python train.py --d_model=128 --d_mlp=512 --activation="squared_relu" --norm_place="pre" --rope_base=10000.0 --qk_norm=true --attn_scale=0.177 --bias="none" --parallel_block=false --init_std_o=0.0539 --beta1=0.95 --lr_head=0.00874 --warmup_steps=52 --final_lr_fraction=0.0 --doc_mask=true
Each number is 128 + 32 x the weight over its row's rms, rounded and kept within 0 to 255. Layers, rows and columns count from 0. The size above them is the row's rms in percent of the matrix's.

# layer 5 MLP up, 512x128, rms 0.0622, rows 265-275, columns 0-127
size [115  90  99 124  75 119 102  97 108  84 100]
[[117  89 114 139  70  98 105  80 142 160 125 151 133 153 171  80 189 154 202  96  99 126 169 134  59 137 175  77  91 156 124 118 159 120  61 143 143 123  82 201  69 172 113 108 166 138  87 111  72 122 117 140 153 145 131 143 102 183 123  97  94 173 141 141 115 187  74 128 112 157 132 118 125 108 150  87 103  91  99 141 131 133 145  99 140 111 141 127 147 130 141 154 130 136 165 153  95 185 114 122 132 139 135 150 120  96 156 111 137 167  95 130  67 173 154  78 160 156  82 188 166 118 127  86 161 143  97  65]
 [161 140  99 179 162 101 147 163 128 117  90 100  91 178  82 168  90 105 122 124 150 184 102 122 114 113 160 166  99 159 106 161 165 119 111 128 140 110 136 120 128 159 125  90 115 128 164 147 144  84 159 141 148 120 110  76 143 164 136 152 114 149  73  92 140 137 135 102 104 134 153  34 103 155 113  90  35  70 157 160 109 158 126 198 147 114 131 103 114 177 176 127 154 148  96 161 104  75 138 130  63 120  87  98 160 102 148  94 163 205 151 161 158 143 130 116 141  94 160 171 188 152 124 159  91  92 151 110]
 [ 91 129  74 115  91 140 147 115 170 126 113 149 228 109 106 158 115  78 136 165 132 150 110  89 130 140 117 115 115  86 174  84  53 118  95 144 117  63  86  69 134 218 104 139 101 165 163 160  89 147 155 170  88 122 181 108 125 144 144 115 138 143 115 154  90 176 143 153 114 155  85  86 160 122 125  79 118  87  85 117 120 159 145 119 125 151 161 138 112  77 147 127 145 169  63 156  74  87 136 150 155 124  79 131 150 151 113 102 131 168 132 158 129 182  71 126 159 143 126 134 163 115 157 145 178 161 120 154]
 [ 74 155  80 121 136 174 141 175 126 111  93 121 148 163 157 129 174 140 160 103 134 163 177  69 123  76 160 178 137 132 124 117 111 150 108 142 192 130 136 120 177 156 137  99 176 122  98 138 154 105 124 139  98  27  82 117 121 123 111 127 140 110 113 170 101 153 144 105 116 138  78 117 108 107 121 148 150 160 125 183 179 110  72 138 136 117  99 130 160  98  90  78 107 130  95  97 140 149 111 125 165 153  88 122 217 107  69 139 151 131 101 131 100 171 161  58 163 159 105 151 118 167 114 165  95 100  47  98]
 [118 149 136 104 132 134  37 122 113 157 109  81  79  71 158 138 137 143  30  67 126 129 115 160 184 159  77 134 168 147 164 145 139 118 117 173 189 137 143 128 199 145 201 164 149  94 143 177 145 107 144  58 148 113 190  96 131 118 132  99 118  69  86 118 157 160 129 138 134 135 124 148 173  77 144 127 138 137 121 158 132 155 104 133  91  99 156 156 156 111 121 110 163 117 142  96 146 103 115 182 124 192 133 130 107 159 129 126 145 172 142 137 115 126 157  62 134  81 120  95 101 124  91  98 126  72 163 122]
 [160 136 182 123  78 149 172  98 134 122 123 104 103 151 144 134 163 120 115 144 123 122 143 139 148 194 146 132  93  80 122 124 123 123  95 156 187 113 130  73 112 139 108 108 182 122 109 163 121 113  98 118 104 141 184 112  94 176 106 126 146 118 141 191 171 150 194 112  90 205  96 127 173 135 111 163 141  65  79 116  75 135 121 153  94 152 126 128 119 154 137 199  74 155 178 136  39 115 130 109  69 147  62 161 166 150 131 126  95 141 116  71 106 130 124 158  88 153  80 126 122 125 154 141 105  60 101 124]
 [118 154 132 159 170 140 103 135 104  56  90 148  75 139 137 125 136  72 221 119  91 132 143 138 141  97 150 124 110  70 132 183 161 115  72 159 121 102  87 108 180 125 113  79 124 141 143 113  52  85 100 146 157 136 158 118 104  81 172 122 105  86 125 128  84 132 103 170 157 121 104  89 140 127 108  75 172 102 114 152 154  94 195 104 161 126 107 119 126 140 122 168 106 105 118 142 167 198 173 139 115 136 190 121 161 103 169 172 172 144 137 126  67 118 153 109 116 163 122 132 127 160 135 111 172 193  98  89]
 [144 180 158 101 128 163 150 131 130 130 115  58 164 143 100 184 140 140 107 130 149 154  91  98 140 102  88  97 171 122 124 139  97 156 111 101 113 124 109 115 105  81 119  86 175 112  96 142 127 134 169 166  98  73 153 197 162  25 127  42 179 150  99 158 105 171 125 135 166 157 140 141 122 158 137 118 142 138  87 165 173 109 130 126 169 141 121 175 136 162 113 127 132 119  77 187 106 106 180 144 144  88 131 122 130 159 166 192 129  53  69 132  94 124  88 169 108 145 126 140 155 167  97 161 114 121  99 110]
 [ 71  81 141 123 185 120 176 120 163 100 145  92 148 164 132 166 137 101 100 142 132 146 124 126 169 187 163 132 161 129  64 134 143 141 143  85 161 146 116 132  99 134 225 176  67  81 129 129  89 150 107 203  87 113 148 122  80 101 116  77 129 107 147 178 139 127 124 113  89 151 104  95 109 143 104 137 130 172 133  50 106 188  12  98  82 113 158  94  93 105 109 124 147 119 144 155 123 156 159 101 106 128 144 127 100 105 135 174 105 150 129 135 130 138 194 156  88 138 135 139 134 134 136  85 139 142 115 116]
 [145 168 138  99 138 117 136 149 160 146 148 123  91 128 112 115  84 146  77 109 201 143 123  88 130  75 146 189 167 172 117 153 144 194 102 180 147 117  69 131 102 119 125 111  40 122 112 196 157  77 108 127 124 156  87 147 107 109 118 118  88  97 151  70  85  84 150 159 130 119 165 113 148  93 112  99 149 138  79 131  96 143 125 156 156 115 135 119 154 127 120 196  67 183 146  62 110  70 118 149 145 132 128  96 175 121 131 122  99 117 108 112 181 145 138 107 141 128 160 218 162  80 115 104 124 102 138 150]
 [109 166 137  86 146  90 134 129 142  91 127  90 114  78  89  82 131 120 130 110 158 155 151 163 128 117 130  41 115 115  83 164 135 109 122 152 131 127 131 107 102 159  92 117 189 109 132 110 105 163 102 148 179 148 145 222 108  94  93  94 105  92 198 163 123  72  79  94 133 204 101 136 122 105 121 159 149 163 124 111 174 126 119  81 145 136  92 101 159 165 120 128 168 101  66 111 142 173 157 113 146 122 135 183 123  96 158 198 124 155 133 106  83  92 193 176  66 152 120 136 113 111 115 159 165 145 120 121]]